Weights of a small transformer language model: capped logits.
Each number is 200 + 30 x the weight over its row's rms, rounded and kept within 0 to 999. Layers, rows and columns count from 0. The size before them is the row's rms in percent of the matrix's.

# layer 2 MLP down (transposed), 2048x512, rms 0.047, rows 245-351, columns 256-287
098,205,157,261,159,229,189,206,219,194,186,172,204,162,194,267,188,151,157,208,194,211,196,181,181,140,223,167,210,205,168,218,199
102,201,169,163,173,241,202,176,249,215,197,193,137,175,148,248,96,217,163,192,210,214,186,204,191,242,241,160,210,281,211,167,186
102,194,218,212,211,183,221,234,194,194,187,216,200,194,181,211,252,169,149,223,217,173,220,240,180,175,169,240,228,222,225,181,135
093,203,232,215,178,251,248,182,250,184,216,242,195,204,228,147,187,150,211,202,174,170,195,185,180,195,249,233,239,155,203,180,216
094,194,223,188,179,220,209,217,234,161,228,213,205,202,139,160,233,173,211,187,182,207,186,158,201,185,138,206,202,279,195,190,153
095,187,207,209,202,164,219,272,219,205,215,190,174,207,224,261,188,268,166,244,150,239,212,220,182,187,195,167,243,165,190,222,224
102,223,242,171,194,137,145,218,150,203,171,178,202,151,249,237,172,216,204,163,161,306,221,203,232,222,202,206,212,192,194,219,168
097,175,232,202,151,164,198,228,212,150,257,214,188,195,188,216,163,234,236,249,169,218,199,232,191,166,191,169,189,200,159,211,210
104,149,196,175,155,272,238,162,194,186,227,154,219,207,186,198,247,252,213,204,180,238,143,149,171,174,198,179,201,200,215,174,208
096,209,273,225,208,240,229,218,132,180,189,196,247,237,194,197,166,195,215,204,220,183,186,173,199,203,183,169,166,236,180,186,172
095,236,190,191,143,197,190,189,196,171,149,126,213,200,156,220,203,216,157,147,245,160,173,185,178,167,192,165,209,184,237,217,209
099,179,181,176,211,279,200,159,200,236,168,190,262,216,224,169,181,137,238,212,275,171,224,199,180,221,188,160,216,179,168,230,163
108,205,209,158,261,221,189,219,157,167,176,213,188,194,250,182,167,185,207,241,184,257,185,226,201,182,191,135,239,194,201,236,263
101,192,206,218,166,212,188,247,213,193,165,181,163,209,165,242,233,181,216,232,218,170,155,217,205,184,188,206,216,207,202,245,279
108,201,253,173,201,200,188,264,191,185,226,183,221,199,210,166,213,186,183,268,249,196,227,158,205,223,189,177,217,239,253,223,218
109,219,245,218,191,189,172,209,239,269,169,153,185,196,213,230,226,211,150,176,122,250,187,219,182,164,281,199,214,172,166,213,230
097,251,192,237,213,181,134,161,195,258,162,208,255,223,137,145,207,193,229,141,171,204,219,252,179,199,196,222,191,232,191,215,258
081,211,255,254,159,159,183,156,215,157,186,218,220,232,160,180,149,207,225,214,197,205,197,184,256,193,174,224,231,191,202,214,178
102,241,199,198,201,197,187,209,124,234,207,185,212,194,200,191,188,241,217,185,179,197,212,219,246,207,244,186,135,208,225,220,238
102,215,189,161,207,228,179,213,213,195,188,180,210,206,223,249,213,172,209,210,147,165,209,200,251,183,208,208,224,189,239,186,194
098,152,221,227,193,182,235,161,262,155,268,166,157,222,179,179,200,236,184,199,207,143,201,221,202,171,244,211,197,179,236,202,198
098,179,253,181,211,222,200,147,222,171,155,235,202,135,245,181,201,163,178,177,227,213,154,236,176,210,231,175,172,226,160,207,211
099,241,154,237,233,162,175,225,145,168,178,222,197,212,212,208,169,199,196,170,201,194,217,216,158,200,205,216,196,204,216,180,201
112,180,155,166,228,177,207,198,232,172,212,173,158,246,226,232,266,147,222,200,220,246,195,217,132,181,122,183,178,165,174,206,200
106,163,200,219,215,249,155,196,204,197,203,160,175,245,260,206,156,182,236,197,173,225,190,187,251,218,194,194,205,182,192,209,198
105,253,216,179,164,167,205,249,201,204,165,169,190,177,172,239,227,205,273,208,207,232,203,164,179,187,226,208,214,187,240,195,181
100,158,170,187,166,222,197,198,207,219,136,151,193,212,219,192,179,193,228,243,210,269,204,212,182,175,192,186,204,229,227,223,156
092,178,235,178,170,199,188,188,228,211,151,208,211,206,208,148,165,195,165,198,156,187,234,201,219,153,200,229,232,222,185,173,209
103,130,200,219,217,189,204,200,245,163,148,190,159,259,190,177,190,176,151,199,175,131,231,202,230,213,238,200,223,188,176,223,224
097,151,163,198,213,148,166,216,196,231,212,188,194,219,210,180,184,224,231,210,212,208,204,190,179,206,202,153,174,226,247,242,212
095,199,201,263,234,181,202,218,250,205,183,212,230,205,195,187,236,159,198,148,191,167,204,145,256,127,153,286,199,213,170,183,142
115,191,218,194,229,195,168,174,200,201,205,160,211,226,229,194,199,219,167,195,179,136,270,267,187,188,269,169,180,198,194,185,240
093,242,226,199,223,238,223,177,203,185,187,186,226,176,162,202,219,169,241,183,210,163,200,180,176,215,249,221,192,189,183,192,189
090,209,200,200,203,178,237,191,152,216,194,224,189,196,204,220,168,207,229,186,235,229,216,171,186,219,231,195,185,202,186,169,155
097,232,164,177,217,153,190,206,164,169,224,216,222,150,232,193,204,202,276,212,177,140,180,190,186,155,168,169,249,219,179,207,173
097,229,237,192,185,211,206,184,185,232,256,200,191,253,151,202,214,226,196,211,163,204,175,147,173,249,238,172,197,218,141,170,233
094,188,134,166,229,259,240,150,160,200,177,203,219,210,158,185,227,198,184,187,180,204,187,201,177,141,167,191,164,247,229,219,227
099,211,235,208,207,222,240,242,192,215,203,176,179,232,204,216,180,219,158,254,157,160,206,173,176,221,152,177,225,186,204,242,257
094,246,165,204,143,194,133,214,213,175,243,236,173,221,184,214,214,175,255,214,192,222,248,178,188,215,207,215,196,231,199,207,226
086,184,192,207,207,166,139,214,238,180,239,181,233,225,184,256,206,203,177,235,190,192,195,244,177,157,202,144,237,196,159,210,193
108,215,176,216,249,216,208,222,191,207,159,248,259,216,222,172,170,255,167,196,253,181,190,222,237,163,200,179,191,202,191,207,228
102,195,254,203,209,206,156,202,202,153,188,212,210,197,170,196,161,217,151,188,155,221,256,215,259,185,171,182,194,176,246,162,178
109,204,167,191,190,241,232,235,175,182,199,188,192,128,231,191,238,223,210,204,194,197,172,225,165,156,146,187,186,236,217,201,182
092,270,206,173,192,236,186,210,222,220,143,159,207,203,190,237,242,169,217,197,195,235,244,191,257,202,271,193,211,201,191,189,209
100,176,162,186,200,212,229,245,235,190,273,215,217,248,192,225,194,214,186,216,164,129,244,197,177,198,202,198,189,222,246,222,208
112,195,189,232,197,211,126,210,225,268,217,187,226,186,254,186,189,202,254,218,188,145,154,154,194,205,224,193,177,229,193,200,203
105,225,187,199,208,226,213,219,187,224,170,186,177,228,145,228,233,257,186,184,164,198,183,219,145,212,200,177,215,182,222,209,218
100,193,236,213,179,242,253,151,192,217,193,174,172,231,201,233,180,194,198,214,196,205,212,183,243,260,167,149,212,204,182,177,234
097,195,194,198,166,226,224,240,178,197,248,181,221,218,220,204,255,155,189,240,180,178,184,168,239,225,214,196,187,205,181,209,180
123,277,194,242,145,186,178,183,153,229,203,174,152,195,211,185,203,243,172,240,216,146,159,268,166,194,216,146,206,208,216,205,164
102,226,160,228,193,192,241,182,188,198,203,162,208,202,171,158,171,234,250,216,194,250,276,205,160,205,215,164,240,173,203,203,211
100,213,162,165,205,228,182,193,171,184,222,157,226,232,188,244,177,220,208,240,241,199,209,220,218,182,212,214,192,197,211,228,168
118,223,191,169,196,230,161,193,180,199,205,228,214,203,220,117,222,204,221,171,190,206,179,183,177,223,186,195,220,189,162,247,250
086,191,187,255,173,199,209,187,215,180,227,215,168,250,147,178,229,230,208,209,223,148,247,241,212,197,142,126,236,190,232,206,223
093,217,201,225,205,163,204,209,207,202,145,251,167,192,176,195,144,203,256,186,198,183,223,173,178,170,174,169,244,192,227,225,151
091,255,194,244,242,183,234,175,139,204,194,285,182,231,181,186,172,194,204,207,173,167,214,152,191,245,212,201,169,135,221,157,200
103,230,233,175,242,193,191,190,182,182,164,194,236,174,224,231,196,241,218,155,143,217,195,218,165,233,207,189,245,188,241,263,168
093,181,201,182,257,207,190,193,214,237,190,195,163,214,219,169,185,205,214,218,227,191,202,224,219,208,232,181,159,191,204,241,152
100,208,229,204,181,229,221,248,244,150,220,203,155,195,199,214,196,168,211,227,190,205,189,197,236,240,159,135,143,258,194,240,176
108,206,281,228,161,224,223,238,236,238,151,175,232,190,236,161,196,209,215,166,216,231,200,202,171,187,228,193,180,193,210,196,229
081,192,181,215,243,203,188,212,175,208,178,197,249,241,195,192,267,202,195,192,192,168,227,181,207,212,206,222,238,216,228,185,199
090,215,220,216,123,170,203,227,257,180,238,185,200,247,210,123,226,222,189,182,164,240,235,205,230,181,197,187,210,188,188,189,228
092,253,170,257,161,239,242,246,195,157,188,178,157,229,186,151,215,209,205,192,188,198,181,185,209,242,208,186,179,154,154,176,188
085,222,206,210,222,186,211,234,187,217,226,208,180,270,169,247,197,199,171,178,191,245,187,263,246,149,196,169,199,206,186,189,158
085,167,179,151,244,182,263,168,168,264,171,182,173,221,200,181,220,181,196,179,162,205,198,204,203,225,205,173,184,194,197,219,193
101,202,228,230,244,179,192,261,156,181,177,223,200,220,178,263,208,215,211,223,180,172,187,165,210,155,210,197,219,195,198,183,197
111,187,128,242,186,218,234,172,230,237,151,219,190,164,220,131,125,199,168,182,211,167,205,234,212,160,193,160,233,158,177,234,221
107,208,201,163,231,248,210,210,211,180,257,138,248,219,207,136,196,234,195,154,209,114,194,208,221,182,219,155,148,202,152,166,209
105,188,221,175,198,134,246,146,138,218,212,199,188,195,135,211,169,227,164,192,174,177,161,195,224,245,163,208,152,257,240,180,206
112,193,158,188,157,224,227,169,228,183,174,196,204,197,165,211,225,179,146,174,220,217,205,216,176,180,167,167,228,227,242,203,193
117,256,190,239,259,184,144,244,184,210,184,215,215,297,233,217,229,171,188,196,196,258,139,183,169,206,176,220,173,193,198,201,202
086,234,218,144,190,203,237,168,165,205,194,196,182,160,192,237,199,185,204,173,199,251,132,257,191,187,193,140,219,202,237,175,216
108,195,209,226,231,233,198,212,179,218,255,212,193,244,187,202,192,181,206,205,174,179,238,236,229,171,187,182,222,259,189,215,170
091,157,225,234,199,169,217,175,196,175,190,164,220,243,188,196,195,200,291,179,214,173,219,192,174,151,221,204,204,188,231,196,227
098,203,200,222,222,223,181,181,231,162,141,160,216,209,246,170,192,224,207,232,171,181,191,238,170,179,206,168,170,168,234,232,192
126,176,167,228,161,233,274,207,162,242,268,210,182,235,236,123,150,224,267,195,234,162,135,213,189,230,199,174,170,156,193,187,206
112,203,258,187,199,184,189,209,174,217,164,181,239,188,198,217,164,245,210,239,200,191,150,211,210,208,179,223,180,209,254,198,228
099,222,236,232,184,197,178,190,176,209,185,222,197,176,180,195,178,254,202,212,184,162,219,238,201,175,159,218,254,201,185,208,143
099,203,136,188,191,140,127,224,185,206,194,201,205,223,196,190,221,240,170,192,228,160,265,190,209,161,183,205,242,243,203,156,210
109,225,196,197,208,161,236,207,208,204,210,197,167,204,171,228,169,196,237,207,223,170,177,215,218,273,234,191,222,203,204,193,179
094,248,189,183,233,234,203,208,219,252,233,222,184,120,197,142,256,130,243,230,245,211,202,180,219,255,188,211,233,206,192,256,121
088,210,253,229,206,208,196,219,233,227,212,244,184,195,220,184,193,217,160,182,212,164,195,179,244,202,215,233,185,185,209,204,233
106,175,190,193,243,237,250,187,144,212,212,255,199,234,233,214,178,250,167,145,214,179,241,213,226,251,214,212,159,236,203,225,189
102,185,192,175,198,171,173,218,159,223,244,258,176,178,191,199,163,223,220,242,232,197,178,182,178,257,203,178,207,182,189,136,216
103,145,202,195,157,209,218,220,225,194,165,237,216,184,166,180,178,177,211,230,226,160,217,157,169,238,187,175,227,167,236,178,170
109,204,192,122,265,171,228,207,251,239,231,183,214,194,168,257,230,246,196,205,196,231,183,209,188,166,174,186,207,198,211,187,189
089,271,245,218,206,172,192,215,165,221,219,222,258,198,238,203,228,186,168,234,206,201,215,220,221,196,228,227,204,233,207,175,187
091,234,156,176,229,214,173,233,231,177,258,141,197,213,170,152,186,210,189,222,177,204,246,188,212,217,196,211,232,230,209,247,206
088,205,202,179,254,205,241,190,178,188,169,172,241,246,149,213,231,163,224,250,207,213,209,221,173,156,188,197,199,232,223,198,190
105,182,187,137,253,199,122,188,208,223,210,250,174,176,199,224,231,201,190,213,218,150,194,196,189,238,200,215,173,192,142,207,184
095,224,257,194,180,238,141,175,249,180,172,186,193,194,170,181,205,168,194,182,206,239,221,261,149,218,156,195,216,239,242,192,145
095,172,208,192,174,201,209,298,244,139,175,185,260,204,189,176,173,251,159,222,206,198,222,243,246,175,204,184,199,175,235,186,227
091,207,168,209,211,264,176,232,197,231,198,182,218,230,235,230,178,200,195,249,193,194,192,236,233,211,205,179,192,219,199,187,215
090,179,212,163,181,198,214,202,272,184,271,194,186,171,200,155,219,237,185,219,179,178,187,116,168,180,213,233,183,193,244,200,207
143,212,151,276,224,180,203,171,208,204,277,207,203,255,138,256,219,193,208,199,217,180,256,176,166,190,230,155,218,195,190,226,188
103,216,202,204,153,216,194,208,189,196,188,202,154,138,207,161,162,185,194,205,154,251,212,235,192,170,174,218,230,251,213,193,165
109,168,193,161,193,166,252,216,188,194,168,192,232,193,190,191,213,212,221,249,179,176,222,244,150,217,196,182,197,219,148,180,226
101,174,130,174,180,232,214,197,161,219,158,193,234,176,151,158,199,192,214,230,204,199,195,201,250,231,165,150,176,191,217,260,185
097,177,186,313,212,167,263,248,229,184,144,254,254,185,191,276,151,196,241,211,259,228,175,252,212,159,211,212,260,207,142,141,212
101,177,229,218,195,237,266,252,182,234,183,222,164,241,192,171,163,165,209,265,168,211,161,231,208,235,178,154,219,171,232,166,197
125,220,193,275,197,164,210,197,173,203,156,145,194,188,265,199,169,232,229,177,163,246,173,228,199,222,249,160,211,179,207,210,220
090,187,170,214,213,238,235,162,200,219,191,170,199,195,212,268,163,240,187,267,210,183,187,212,186,181,195,197,184,222,176,145,259
096,208,153,203,142,243,209,180,182,231,202,240,210,187,151,243,145,178,228,184,240,197,201,221,223,204,209,221,169,161,217,212,220
107,228,219,191,213,204,216,209,155,214,235,257,226,214,208,161,232,219,178,235,191,169,185,251,232,174,232,231,166,245,204,199,184
092,193,191,258,156,221,190,201,222,252,247,206,175,187,181,236,198,189,182,188,204,173,228,234,261,160,166,192,187,182,240,184,189
104,206,188,203,224,174,211,217,229,204,191,175,223,149,154,192,184,224,221,182,192,176,231,241,202,243,255,141,200,185,173,187,213
100,154,201,270,211,149,220,210,212,183,176,180,217,178,179,213,208,226,220,289,240,205,218,181,182,200,242,204,200,186,228,182,185
# layer 2 MLP up, 2048x512, rms 0.186, rows 246-352, columns 256-287
095,176,152,192,144,189,236,240,185,228,278,255,186,201,138,206,238,184,209,209,171,162,182,213,197,169,222,228,216,212,184,198,228
102,261,183,189,178,188,232,165,226,130,192,182,203,200,113,193,166,203,275,183,204,225,189,171,122,278,268,175,184,224,241,158,211
094,217,155,186,170,230,222,222,236,206,169,213,207,254,253,195,165,174,221,205,208,210,196,245,183,174,192,232,243,169,192,201,243
096,198,217,205,161,146,264,175,202,176,220,172,216,207,213,226,169,251,193,225,184,203,246,163,192,197,166,161,233,204,206,218,280
103,196,210,186,197,208,224,199,162,141,187,226,213,216,220,225,162,214,173,180,194,194,197,219,233,205,175,231,184,197,181,228,265
098,202,228,197,146,163,193,152,144,203,259,207,200,253,209,160,174,178,205,247,235,170,219,131,222,181,127,209,273,241,220,181,208
092,190,192,211,186,233,184,172,182,152,243,213,119,196,210,203,214,229,191,149,207,181,199,286,238,232,149,211,158,172,194,228,228
101,168,216,189,174,170,227,191,170,192,227,187,208,134,184,236,221,238,268,229,229,173,182,129,152,258,145,210,200,177,213,206,184
097,213,197,140,234,183,166,161,188,193,257,228,243,172,183,208,246,219,169,228,189,205,206,208,241,240,190,240,227,211,208,190,202
094,232,185,171,146,174,213,218,179,136,146,249,186,204,169,203,187,204,159,253,242,157,206,182,185,242,213,224,190,188,235,246,157
105,209,153,198,154,214,215,204,121,196,164,229,185,219,230,187,215,180,207,166,230,172,234,216,188,202,166,202,192,214,310,183,184
105,214,248,196,153,214,217,193,183,214,224,180,197,179,191,206,205,184,191,207,229,202,245,221,189,220,141,191,238,217,222,230,180
094,222,216,177,246,193,242,164,249,196,194,238,216,207,192,194,193,200,175,261,189,200,244,163,175,186,206,212,215,220,190,201,188
109,196,178,171,156,213,180,215,254,230,231,243,220,182,180,176,159,148,194,176,217,242,208,196,226,242,179,230,255,192,228,196,248
109,189,257,223,154,188,218,188,226,239,237,206,190,171,204,187,183,204,240,224,203,207,241,189,187,208,281,155,246,160,159,211,205
099,201,229,201,245,186,201,226,219,209,179,217,187,208,154,185,214,221,198,179,232,229,176,212,181,155,179,170,226,128,231,150,259
083,174,210,160,159,194,160,175,184,225,222,185,190,199,191,260,248,173,208,184,189,260,181,180,223,237,136,169,206,172,210,211,175
099,189,207,237,228,180,184,215,201,215,168,169,229,173,199,182,218,169,245,184,170,244,241,172,233,240,199,179,221,188,191,201,196
096,248,189,170,185,201,210,204,208,206,168,222,176,163,203,194,274,157,169,221,215,162,177,227,241,166,251,224,179,233,184,214,191
089,181,220,236,216,214,214,161,204,199,186,220,171,137,195,201,208,239,228,130,197,149,211,175,219,206,189,163,242,167,176,212,204
096,195,232,233,157,189,196,242,182,204,185,188,210,153,256,190,166,186,210,210,129,175,217,123,199,192,191,200,259,110,158,233,235
107,233,214,189,181,169,212,186,191,240,196,180,211,205,240,213,232,233,238,173,174,172,199,224,183,237,188,230,226,218,158,223,216
109,173,215,185,140,183,180,181,212,156,220,184,197,193,187,228,235,227,212,225,221,213,208,201,212,172,181,152,246,177,187,246,215
103,212,177,108,198,188,264,182,199,199,137,175,188,219,164,164,234,168,192,180,193,181,224,196,234,194,133,226,247,221,159,194,245
105,185,177,161,209,222,222,180,160,147,241,150,176,210,209,175,250,186,224,248,270,166,254,199,159,158,185,224,192,169,203,159,181
101,172,244,223,136,224,247,218,200,202,235,185,228,182,217,240,188,173,169,199,184,232,224,187,238,240,199,243,262,227,261,229,197
097,243,224,180,191,261,229,196,215,187,193,221,159,180,227,242,177,162,181,176,192,208,196,221,207,204,212,200,189,215,229,192,183
101,136,219,213,222,264,229,168,197,224,147,174,211,166,215,213,199,232,197,207,202,220,221,243,218,218,254,200,235,260,191,265,188
097,221,180,214,229,218,221,207,191,209,192,228,210,190,262,234,174,215,175,179,174,156,209,211,143,239,170,175,197,228,236,208,198
098,215,163,210,205,247,213,144,155,188,169,186,209,180,193,154,190,179,212,208,200,219,178,234,185,203,179,234,218,188,239,206,168
107,190,191,216,198,232,148,198,144,212,193,182,220,229,178,211,167,205,156,189,182,166,304,239,207,167,237,193,176,227,195,164,253
095,263,170,189,215,224,186,190,219,151,132,215,180,150,261,213,166,238,192,188,190,188,208,228,227,196,156,201,191,186,207,199,145
092,159,179,201,227,144,243,186,238,199,207,229,211,191,222,225,228,158,227,246,188,166,191,216,193,160,169,251,177,173,225,228,207
090,141,144,260,164,213,185,199,181,181,171,162,147,196,159,192,186,204,223,267,192,169,247,176,192,211,158,190,148,167,211,184,168
097,196,142,153,184,271,213,178,174,164,141,192,203,173,225,215,183,191,193,179,259,178,231,152,166,147,205,185,230,228,260,252,210
101,161,208,193,151,188,237,182,263,174,210,233,244,191,165,282,238,180,223,179,154,231,181,206,169,146,198,231,175,192,155,175,235
109,183,188,196,197,156,253,198,236,196,193,169,213,213,140,206,218,171,236,170,184,260,237,201,224,203,170,184,236,178,203,200,194
099,192,232,176,198,201,196,250,230,184,131,239,201,190,226,181,203,167,176,173,199,212,161,201,285,182,194,228,173,213,179,205,142
097,195,194,183,205,199,180,158,159,223,192,187,221,213,189,148,159,215,213,198,161,201,178,203,218,167,157,157,142,232,248,181,212
109,190,192,187,169,209,176,228,165,189,190,190,201,174,195,229,224,232,245,197,190,200,216,260,207,184,223,216,210,126,197,207,208
112,245,197,248,235,199,194,128,202,240,177,164,215,188,186,212,204,230,202,180,222,154,184,215,195,199,191,214,222,153,209,188,245
112,175,150,204,163,208,169,155,149,158,219,183,255,242,215,203,198,197,232,185,181,222,210,141,198,180,244,192,232,216,192,190,159
091,209,201,191,217,174,207,255,188,163,240,180,167,177,191,260,186,222,184,225,196,235,201,224,176,199,157,189,202,166,248,190,146
108,177,193,206,219,202,233,179,236,195,171,215,196,189,187,222,187,191,185,280,171,198,263,247,191,197,187,225,183,266,177,267,246
103,187,196,173,221,265,235,242,194,206,257,187,257,227,235,187,225,258,173,238,231,126,219,208,143,204,212,186,196,219,205,203,179
101,204,192,195,187,220,205,171,164,187,190,204,194,191,178,221,215,194,206,270,180,230,205,274,159,171,160,179,210,168,246,216,188
097,201,235,180,188,217,180,216,176,182,228,144,222,203,222,228,240,184,227,201,148,207,157,186,246,172,182,194,217,205,159,187,173
111,215,224,188,223,225,207,193,224,221,179,245,227,160,189,182,144,206,199,208,158,167,157,221,176,253,267,223,196,274,204,191,227
108,227,188,226,149,163,238,173,175,223,177,236,181,189,205,133,170,179,190,191,168,175,164,198,237,266,218,194,198,228,197,237,218
102,222,187,151,192,136,228,235,171,194,248,164,224,229,232,192,219,193,273,229,221,192,173,171,214,186,183,210,206,123,226,206,161
102,186,162,164,182,229,175,223,148,195,179,227,165,204,267,190,257,137,271,192,276,182,186,255,214,229,262,203,213,189,180,196,201
103,206,195,264,256,187,191,225,254,240,198,198,169,206,142,151,245,184,224,197,214,219,213,195,219,202,236,169,218,166,174,195,250
080,218,198,213,206,233,206,191,215,215,142,188,188,191,180,197,202,205,218,223,225,215,229,193,242,152,207,277,211,175,217,179,165
093,176,172,203,176,222,257,166,246,222,212,216,174,193,193,183,217,259,208,235,208,230,175,225,220,168,229,155,236,241,207,197,216
100,199,204,196,185,202,179,216,233,239,146,144,207,184,140,224,177,187,201,191,193,202,180,273,247,176,172,197,209,244,199,204,169
112,201,189,158,181,204,226,213,175,164,196,126,213,220,206,200,239,251,265,189,234,143,170,216,223,199,159,260,235,209,170,149,219
095,203,163,246,206,214,147,206,284,208,225,233,132,192,188,169,226,230,228,278,209,195,227,227,222,162,221,192,185,177,174,265,193
102,236,213,218,143,158,222,139,235,213,236,213,275,174,191,180,273,197,229,187,209,215,176,237,209,180,198,231,215,182,193,261,252
102,210,175,172,237,187,235,174,154,250,231,214,160,219,222,184,183,183,221,242,218,205,200,201,219,239,208,161,185,235,257,188,198
088,185,206,198,172,203,258,196,232,197,240,272,205,143,188,244,199,192,168,192,225,209,203,231,246,163,201,198,240,186,179,225,198
091,174,257,191,240,207,160,200,215,175,163,201,179,190,198,237,266,202,179,190,154,242,180,153,244,250,170,208,177,187,179,220,233
098,177,125,233,193,219,215,213,215,219,241,203,297,213,207,266,191,242,169,199,241,181,208,139,162,183,234,210,218,189,188,167,168
096,209,141,232,160,213,146,199,197,143,181,194,216,105,146,202,177,172,177,219,155,241,229,185,182,140,234,207,204,238,136,182,192
089,197,254,232,160,231,161,137,215,145,188,216,228,190,231,172,222,197,268,217,159,203,208,183,210,221,190,183,232,180,223,201,177
096,227,219,212,177,221,184,191,230,269,208,215,188,176,240,179,208,233,235,194,230,213,194,178,196,202,228,201,163,168,226,189,165
101,193,195,242,220,212,277,166,237,193,210,208,209,202,152,175,188,251,111,219,220,213,164,196,160,206,182,190,219,219,195,215,172
101,211,234,197,227,143,161,180,166,232,150,162,223,253,212,201,219,204,202,205,220,208,202,197,178,211,193,274,226,176,213,161,249
100,259,161,243,245,188,194,195,191,205,168,227,216,212,183,267,192,107,229,217,215,228,229,199,254,192,197,166,253,199,184,194,181
110,183,163,198,142,162,230,226,220,200,212,162,207,179,211,229,233,193,164,223,249,188,165,154,251,171,146,140,202,176,216,195,178
121,160,209,213,221,194,226,233,254,144,198,212,225,167,194,200,252,175,228,130,225,221,223,159,183,236,217,157,165,217,158,218,208
084,168,278,181,197,210,230,237,188,120,203,166,217,204,165,212,234,217,173,155,224,190,160,182,199,244,211,190,207,196,254,247,180
113,189,244,185,130,156,199,164,172,219,241,169,231,251,185,218,143,215,200,284,230,130,212,262,226,194,163,238,176,162,232,169,202
091,213,252,160,237,223,263,186,182,182,248,135,196,222,171,140,217,231,207,193,207,233,206,244,189,208,188,187,166,177,217,162,199
100,208,198,168,239,208,209,216,230,243,166,185,171,210,209,223,161,175,222,186,178,249,175,209,216,257,179,223,201,193,186,159,212
127,174,194,174,232,151,222,183,178,211,255,204,170,277,210,163,213,189,225,219,221,187,231,202,189,213,189,185,180,168,213,216,262
097,236,179,252,186,229,197,185,222,183,193,187,175,219,181,264,191,230,223,222,167,275,183,173,153,216,207,181,179,211,178,208,191
095,178,204,138,208,214,193,261,249,209,214,228,140,170,152,197,252,223,184,181,209,219,219,223,207,174,181,187,176,214,197,194,182
098,133,167,234,230,187,278,140,242,185,199,199,183,179,191,210,183,193,234,236,207,205,231,185,208,186,201,179,147,185,239,210,157
105,161,204,190,210,174,238,202,214,216,241,159,155,243,207,158,211,173,201,194,230,218,192,134,179,161,203,211,245,220,245,207,245
097,195,206,186,175,173,229,288,214,254,169,241,230,239,183,218,185,185,194,170,166,240,225,164,201,252,143,175,224,204,188,176,200
094,185,232,212,174,138,199,155,225,223,207,240,215,214,176,211,239,179,224,195,180,162,199,225,243,190,186,148,211,165,227,204,200
102,159,221,180,207,177,232,252,203,168,184,200,197,190,249,201,211,172,199,200,170,168,234,189,181,188,219,225,164,169,156,220,170
096,225,157,197,195,166,209,221,235,166,209,181,170,192,255,205,176,206,241,234,239,268,214,224,186,171,203,148,180,165,177,233,188
103,222,174,217,232,182,227,175,210,174,197,223,201,169,182,194,125,166,166,230,215,209,234,150,233,291,199,228,186,248,270,225,208
098,205,240,207,228,164,226,143,142,141,222,190,169,161,221,214,181,168,216,192,178,227,195,225,144,181,189,237,224,174,183,209,245
097,166,260,187,210,209,257,213,185,193,180,306,217,236,215,204,195,204,242,185,237,190,247,214,190,181,175,161,193,245,224,179,204
098,195,210,188,179,270,187,171,241,165,193,183,234,130,183,226,176,204,205,182,206,193,231,203,205,197,166,248,216,178,230,181,180
089,234,165,206,242,200,177,227,230,173,233,211,171,198,174,206,190,261,207,230,202,222,169,179,196,228,202,210,197,187,242,211,224
102,188,209,236,226,177,194,255,229,157,181,209,179,169,183,185,207,223,205,181,240,177,176,220,212,182,162,223,208,255,230,234,238
087,233,243,232,201,183,224,211,208,240,172,165,150,221,180,235,166,209,182,191,184,249,226,219,204,174,161,206,166,228,242,131,165
098,166,187,143,178,188,213,166,190,169,166,225,205,185,221,205,132,135,157,176,222,189,159,214,227,178,227,214,203,206,223,220,186
099,170,274,187,197,177,172,186,226,209,178,188,230,131,132,174,209,262,159,232,165,207,144,214,216,164,194,224,199,229,225,150,192
102,258,232,178,175,160,217,194,219,213,161,249,224,237,184,233,174,195,195,138,207,180,214,203,220,222,208,162,242,190,200,198,165
130,213,188,238,222,197,210,192,188,178,204,174,170,223,200,207,172,201,213,137,169,208,198,164,198,222,208,174,174,209,203,178,176
104,226,214,253,173,163,220,197,231,153,212,198,186,224,210,151,201,175,197,178,238,209,191,161,220,147,130,188,255,213,239,205,191
110,201,194,174,156,172,169,209,204,208,157,183,237,189,180,196,215,167,220,203,267,224,209,270,187,202,197,144,242,221,237,238,201
099,206,210,196,209,155,171,239,181,206,137,247,232,212,221,211,247,206,261,211,230,212,203,174,180,175,104,264,196,185,210,185,190
092,270,203,214,244,160,234,180,227,174,219,177,188,138,174,168,200,220,256,169,215,215,208,206,185,271,205,185,132,231,187,229,185
102,169,181,210,193,168,190,271,208,171,182,251,167,203,187,234,167,254,217,217,234,189,184,168,153,237,159,237,252,150,211,195,275
118,222,243,194,208,164,225,169,168,223,257,220,196,259,202,192,214,174,199,209,179,189,131,251,269,218,223,207,188,189,205,255,247
094,184,193,218,203,201,222,155,170,186,188,194,184,226,200,231,166,159,246,170,177,226,183,168,244,204,204,177,173,246,267,191,148
092,197,188,203,252,211,188,214,215,195,186,244,179,204,225,213,200,133,191,215,171,196,217,160,213,200,198,218,269,188,184,201,224
109,188,254,244,180,169,187,176,185,195,211,182,211,223,226,210,220,201,187,165,220,175,176,188,204,215,196,243,197,195,180,207,229
096,227,188,195,217,216,178,198,178,213,169,218,197,211,185,215,156,138,165,176,191,244,222,236,243,199,132,220,222,206,184,251,218
100,139,192,248,218,185,191,233,195,185,161,215,223,192,224,226,163,190,195,203,179,232,174,142,229,228,129,200,172,257,191,213,180
105,181,207,196,193,170,232,178,200,182,220,152,228,242,118,203,244,217,152,241,193,177,170,228,210,168,166,188,180,197,184,171,179
082,182,208,200,190,200,133,188,174,220,254,183,163,150,199,198,183,167,201,177,223,169,202,149,255,184,227,206,215,212,202,195,211